Weights of a small GPT-style language model, trained from scratch on English Wikipedia.
Size: width 384, 33.8M parameters.
Architecture: RMSNorm before and after each block, rotary positions, no biases in attention or MLP, tied embeddings, normalized queries and keys, capped logits.
Each number is 200 + 30 x the weight over its row's rms, rounded and kept within 0 to 999. Layers, rows and columns count from 0. The size before them is the row's rms in percent of the matrix's.

# layer 9 attention value, 384x384, rms 0.0518, rows 112-124, columns 256-383
088,202,165,218,270,130,187,158,207,208,189,182,192,184,223,203,250,254,180,217,203,199,188,159,160,180,175,167,187,210,210,199,185,161,193,170,171,234,170,191,270,161,177,203,222,284,251,220,186,206,189,243,226,190,212,210,154,176,199,191,224,189,209,272,186,193,196,232,242,153,229,179,203,186,159,187,209,212,226,229,239,217,198,214,162,182,200,206,192,211,196,155,231,153,207,198,210,191,156,197,175,213,138,165,211,176,205,185,220,151,260,210,201,198,207,183,188,197,202,142,182,188,245,233,152,193,218,200,207
088,221,196,230,139,223,190,274,215,190,203,167,238,179,216,175,152,193,190,200,140,241,188,154,164,177,188,188,180,221,221,241,218,183,201,223,253,159,189,173,159,244,243,241,160,179,153,193,175,205,262,162,239,178,250,203,235,221,204,183,232,240,217,196,221,208,225,183,187,193,218,203,156,212,206,227,221,205,204,187,204,140,176,171,92,171,215,188,228,200,131,268,199,223,199,197,193,220,228,267,194,168,182,206,198,205,147,218,178,136,242,231,177,178,219,191,202,133,193,185,138,206,195,273,153,209,197,219,209
085,213,206,187,184,198,212,169,168,166,185,182,195,194,251,177,165,200,200,207,221,199,178,225,191,201,209,221,209,195,229,213,179,172,211,192,186,252,211,179,244,178,237,224,225,250,191,211,164,207,141,213,215,211,291,169,182,169,208,293,229,163,223,200,210,248,240,199,204,219,199,226,197,255,197,214,173,195,173,238,185,175,268,267,173,160,219,212,204,239,174,169,218,178,231,183,226,193,207,197,183,161,206,220,208,170,198,215,209,243,205,193,213,180,229,137,217,203,149,118,241,207,258,233,230,194,206,203,164
084,159,209,205,219,183,193,206,245,254,211,227,223,181,214,206,268,248,192,237,187,173,219,137,196,155,243,197,216,167,160,174,212,205,234,199,193,197,149,209,217,200,207,168,198,235,192,215,212,139,175,234,111,186,197,205,205,127,197,147,224,238,150,236,201,189,222,253,184,193,159,265,209,187,150,197,193,231,224,216,221,212,250,176,197,169,220,197,200,234,224,147,185,188,219,201,188,213,188,133,210,149,197,216,170,245,180,220,165,190,244,194,210,175,206,242,127,161,192,158,161,218,230,257,205,147,200,204,206
090,158,194,235,185,211,185,221,245,152,218,262,188,212,205,208,164,181,219,197,253,208,217,232,138,181,249,247,209,222,185,200,249,143,208,190,198,184,256,171,153,242,228,195,249,152,195,219,244,222,196,201,174,208,161,160,219,231,207,169,157,221,203,198,185,211,176,203,193,197,193,120,219,163,248,179,238,191,175,190,214,194,192,185,253,227,147,217,195,146,219,175,164,180,162,214,193,171,213,191,144,197,158,155,256,158,226,224,197,211,212,204,221,199,206,238,184,219,176,178,182,229,128,233,209,206,206,237,215
081,234,207,175,185,284,200,178,155,159,227,172,180,181,156,199,208,152,225,190,178,213,191,205,187,256,173,185,197,208,210,194,187,178,256,246,191,201,208,160,179,181,235,188,215,207,185,192,198,244,166,274,298,215,175,213,240,257,223,272,185,205,229,185,239,199,191,204,168,199,197,135,190,127,196,215,232,196,248,178,216,115,179,202,201,175,229,205,219,175,208,268,191,159,130,198,244,185,178,184,198,169,174,176,225,195,195,294,217,194,212,228,162,194,224,202,271,222,196,233,143,189,140,223,188,203,191,221,198
087,161,172,188,192,168,190,159,177,160,162,241,119,222,190,190,166,227,208,221,228,226,223,239,176,216,146,212,236,233,204,181,161,215,204,195,184,174,249,219,155,250,192,187,203,276,185,240,214,261,207,200,231,185,178,153,203,169,156,199,136,241,232,187,191,202,200,189,199,192,201,199,198,169,195,165,237,198,194,205,183,215,153,201,237,145,186,216,210,185,165,185,196,228,221,201,163,165,185,200,212,273,214,189,194,108,196,181,187,200,139,226,207,215,183,196,221,197,239,151,231,195,221,266,230,167,195,182,206
090,180,186,221,165,161,196,223,138,197,213,226,141,217,214,200,213,186,180,264,212,195,217,214,157,183,246,201,190,181,181,174,185,157,180,181,200,192,185,185,231,211,201,178,183,164,257,168,189,199,163,196,183,215,138,217,237,193,237,189,218,153,240,177,174,191,219,170,215,246,218,169,190,212,190,170,176,198,193,203,213,147,195,196,140,142,238,178,151,215,257,238,183,174,148,275,216,187,218,228,239,243,188,157,179,134,191,179,162,288,195,209,214,183,222,202,265,194,249,196,255,208,235,225,214,215,210,189,170
089,205,210,169,195,240,210,228,153,192,164,211,176,166,250,195,128,128,255,253,200,219,189,230,172,193,192,256,167,164,210,188,257,228,195,179,162,193,249,175,211,223,176,204,177,164,185,192,173,185,190,209,175,208,193,192,209,201,207,225,194,162,211,185,225,213,185,206,183,188,205,211,217,267,202,234,169,149,171,178,141,201,185,228,128,137,230,186,163,184,159,233,182,172,155,195,173,204,224,197,259,231,236,178,225,161,234,192,234,273,165,191,158,163,191,151,181,205,185,160,204,168,146,191,198,247,214,244,179
083,254,156,217,236,217,227,259,219,207,222,185,237,208,207,159,225,189,166,223,219,234,191,196,217,214,223,215,180,189,204,219,270,226,209,184,212,184,188,193,128,198,122,177,236,230,149,235,201,191,175,231,206,169,242,237,206,201,187,128,167,207,136,201,220,190,155,216,170,243,182,166,218,231,174,230,208,190,155,192,202,206,190,208,206,163,226,210,244,169,216,173,159,215,217,236,204,192,162,228,214,169,179,217,201,220,235,216,203,188,243,223,197,194,214,263,164,200,158,147,183,210,132,176,202,188,165,241,160
084,151,197,160,211,183,220,170,204,217,153,212,236,192,205,228,209,178,241,177,197,189,195,175,216,195,238,148,184,167,171,210,235,142,207,247,209,200,216,245,173,194,227,210,221,231,174,201,186,223,188,182,148,197,210,246,168,221,194,205,200,233,236,239,233,163,193,253,223,243,226,172,192,167,184,221,212,164,198,202,217,161,158,157,153,199,199,209,218,175,235,178,200,215,189,206,188,225,188,213,178,195,154,220,161,260,184,201,144,199,184,228,199,195,205,184,245,198,193,251,152,221,221,263,273,145,219,214,232
096,218,215,225,170,244,182,209,201,227,174,283,172,188,167,228,185,204,205,263,209,180,201,208,211,182,257,198,168,212,202,257,249,209,181,197,188,191,203,185,180,254,209,209,179,194,143,199,228,133,205,196,158,193,175,168,176,233,243,155,203,150,168,241,210,186,198,226,102,212,210,232,213,205,204,187,205,207,161,241,218,107,194,184,217,164,183,227,186,198,220,167,203,198,208,252,206,140,220,232,197,190,168,256,179,192,166,203,152,231,212,202,177,148,230,198,182,208,229,153,198,204,186,184,224,206,203,227,163
100,190,189,200,233,174,170,221,212,247,232,181,229,219,254,178,219,246,221,189,231,234,256,178,199,211,209,143,175,213,207,173,193,241,212,195,196,232,196,171,239,205,200,197,227,224,233,232,207,200,214,204,209,204,162,207,214,237,160,195,227,209,205,236,217,230,204,180,249,206,203,192,216,200,178,210,182,209,211,164,199,213,224,184,273,228,169,199,194,167,112,155,221,168,213,158,177,225,207,196,201,230,162,203,265,208,246,146,236,176,232,177,196,225,238,165,174,230,182,144,230,189,175,240,184,215,230,200,238
# layer 9 attention output (transposed), 384x384, rms 0.0492, rows 112-124, columns 256-383
099,177,188,161,208,182,203,201,202,212,213,176,196,213,206,208,180,192,205,215,177,160,187,223,201,210,198,222,165,205,346,209,190,171,197,220,212,196,174,205,206,170,207,213,198,212,190,153,214,207,223,201,5,63,199,207,197,199,217,199,196,190,240,192,168,182,205,214,204,190,227,206,214,196,184,205,185,289,194,191,178,227,197,203,214,200,194,201,150,206,218,205,220,155,210,208,207,231,205,188,189,213,197,202,196,215,187,235,225,202,209,211,130,217,215,189,177,214,216,194,177,192,191,212,187,175,215,189,175
093,151,207,213,174,206,222,225,195,219,191,186,212,193,190,157,201,208,215,216,192,170,217,167,202,239,213,219,224,220,155,229,228,194,196,141,228,222,243,218,233,212,200,190,218,221,169,195,200,207,247,192,198,133,167,203,256,145,193,203,182,210,219,200,197,258,207,209,194,196,332,174,189,198,215,228,201,214,182,211,191,172,185,197,205,174,223,190,72,217,213,199,203,89,214,196,193,216,195,187,185,216,225,258,228,202,163,161,186,194,182,194,199,278,193,160,197,176,173,192,219,252,193,162,241,219,215,270,202
084,171,207,214,242,220,142,194,205,206,177,189,237,226,154,240,173,186,221,204,164,217,193,138,219,214,234,164,192,157,113,164,237,185,210,236,163,168,199,172,201,218,164,217,181,202,167,215,201,214,218,204,280,278,204,138,180,155,202,217,205,195,249,234,138,226,243,192,195,230,255,210,200,147,158,191,179,189,173,212,189,273,210,230,218,174,177,228,136,213,198,191,207,154,199,191,205,194,210,191,151,211,227,218,223,195,203,221,219,198,215,211,203,210,180,199,161,188,181,201,165,189,177,188,148,206,221,182,116
081,201,237,259,229,212,212,244,220,207,226,241,217,188,198,216,213,207,226,144,162,292,212,144,188,168,188,173,190,212,262,156,220,175,251,222,204,191,189,191,226,196,182,172,187,229,212,223,172,185,211,203,111,45,180,177,222,273,193,182,204,150,209,189,178,218,149,203,208,202,169,195,226,175,189,179,184,196,237,180,235,152,225,206,229,182,151,209,242,220,206,167,215,274,195,196,208,194,224,182,169,196,163,201,216,239,238,212,153,174,248,184,189,234,210,228,211,184,164,178,181,220,128,190,183,166,233,189,199
091,215,175,208,156,254,220,191,237,186,220,196,177,203,209,198,183,261,224,192,196,165,204,235,199,162,207,190,205,198,213,160,207,182,170,201,205,218,164,190,189,190,194,227,181,243,224,261,183,200,250,197,223,270,186,235,236,177,187,173,196,201,163,205,215,166,168,176,200,221,221,217,192,199,186,200,211,168,201,218,202,175,177,218,157,222,131,213,298,152,196,216,246,161,248,225,201,211,237,204,215,221,196,178,198,189,181,147,190,248,151,210,171,266,211,214,206,217,199,217,242,279,186,233,255,223,169,220,229
078,217,208,125,221,181,228,188,212,205,174,186,186,192,240,229,216,187,182,221,188,128,213,206,206,272,212,179,229,183,225,259,169,259,199,171,163,217,174,202,192,167,195,220,179,215,220,178,188,178,226,261,149,288,177,223,228,158,184,240,168,210,225,166,250,200,201,148,185,176,197,192,195,235,185,177,211,197,255,182,239,123,168,198,161,215,212,155,170,199,193,244,186,154,175,182,158,168,183,161,172,213,180,207,204,205,172,188,232,221,172,129,218,218,203,187,172,289,180,180,176,218,241,197,277,213,202,256,233
088,205,180,215,170,201,221,180,197,203,190,189,202,198,184,189,158,222,206,220,197,163,196,222,193,143,202,205,144,237,271,208,223,200,202,138,219,191,154,219,201,202,210,152,175,192,201,195,243,211,147,216,212,250,198,169,198,223,181,218,193,234,213,218,197,188,172,186,179,205,151,213,190,174,188,205,170,202,230,190,154,218,226,252,185,176,255,242,260,167,180,152,175,190,234,181,208,176,209,221,186,235,205,200,170,195,198,204,223,207,133,300,153,176,213,211,193,157,210,239,194,196,235,231,180,183,165,161,213
087,198,173,239,197,172,204,199,172,209,199,203,223,214,238,224,192,178,195,199,217,259,223,181,190,93,239,245,230,203,144,231,181,174,223,134,182,224,209,220,180,229,177,218,169,249,220,260,221,184,184,200,258,207,212,176,249,182,195,197,210,191,216,274,216,207,177,172,190,157,209,215,184,238,206,137,166,161,220,225,239,183,217,187,175,157,225,186,203,236,170,210,221,299,213,203,226,156,263,235,133,221,193,274,221,153,179,189,218,196,139,179,154,172,186,210,228,164,217,190,193,126,184,200,193,208,198,181,226
087,192,211,194,186,191,224,161,195,210,221,216,176,223,227,177,205,183,205,227,252,270,193,187,208,193,216,184,217,204,102,205,194,187,219,217,166,207,238,195,200,221,231,199,235,213,194,308,250,197,216,178,300,406,200,177,218,153,224,233,200,188,173,210,226,219,192,225,198,217,191,201,168,212,187,183,158,199,187,199,218,241,202,193,206,202,210,209,203,165,196,216,212,172,197,185,216,202,195,200,162,175,219,224,190,220,218,168,216,186,178,226,261,215,167,207,202,175,203,198,179,202,205,200,239,207,186,174,192
083,256,165,216,221,254,217,180,233,186,236,175,157,210,177,220,203,209,161,193,233,206,186,137,266,216,205,196,185,188,175,185,190,194,205,179,205,185,189,214,216,192,209,225,188,184,197,199,196,198,253,204,232,106,214,224,156,149,184,183,211,216,182,161,173,218,195,229,205,213,286,181,216,234,199,165,207,245,210,213,189,161,191,181,238,224,203,193,205,218,211,219,244,157,224,180,181,199,213,188,200,252,188,175,228,182,185,199,198,230,230,109,208,270,197,203,158,256,185,181,179,244,195,232,206,241,187,225,180
084,234,200,169,201,207,193,214,248,212,204,237,182,229,211,233,182,181,201,197,210,182,249,192,206,239,226,189,235,187,230,222,194,210,158,186,184,190,182,192,233,176,229,197,204,181,222,201,174,187,173,185,197,75,195,230,230,215,199,235,199,249,220,224,240,216,147,206,209,189,202,190,207,197,204,153,194,149,206,235,169,120,210,168,184,178,195,205,320,150,178,177,193,323,162,198,234,211,183,217,159,151,200,138,210,207,180,162,166,185,200,216,201,181,192,170,210,179,201,176,208,209,196,205,242,220,209,208,182
098,199,220,198,175,247,212,195,170,184,176,204,175,189,188,202,223,229,228,213,208,261,197,163,193,151,227,155,182,216,177,185,239,168,182,202,152,184,145,215,204,258,165,186,213,225,226,227,212,232,234,182,217,68,230,170,179,188,207,203,165,231,207,209,173,173,164,235,202,226,346,203,210,222,216,154,205,193,241,205,207,126,221,179,155,196,165,211,221,162,184,177,218,200,213,179,161,153,204,220,220,174,236,185,225,170,198,148,144,204,165,96,197,216,169,223,168,320,223,163,211,171,190,208,247,243,195,242,204
104,202,192,199,188,209,225,204,241,227,255,179,151,173,238,154,180,216,216,204,196,92,187,248,243,232,192,238,127,196,283,183,170,205,177,178,222,198,201,184,218,175,228,213,214,204,223,182,231,206,231,190,89,274,186,224,209,159,214,197,210,187,191,190,204,166,231,207,189,256,186,226,195,198,171,206,181,211,166,200,185,304,157,238,272,211,172,192,212,192,172,199,170,113,201,220,180,260,181,182,240,173,185,185,191,211,221,214,269,202,210,304,143,227,206,173,165,206,215,260,210,204,193,198,218,158,179,171,218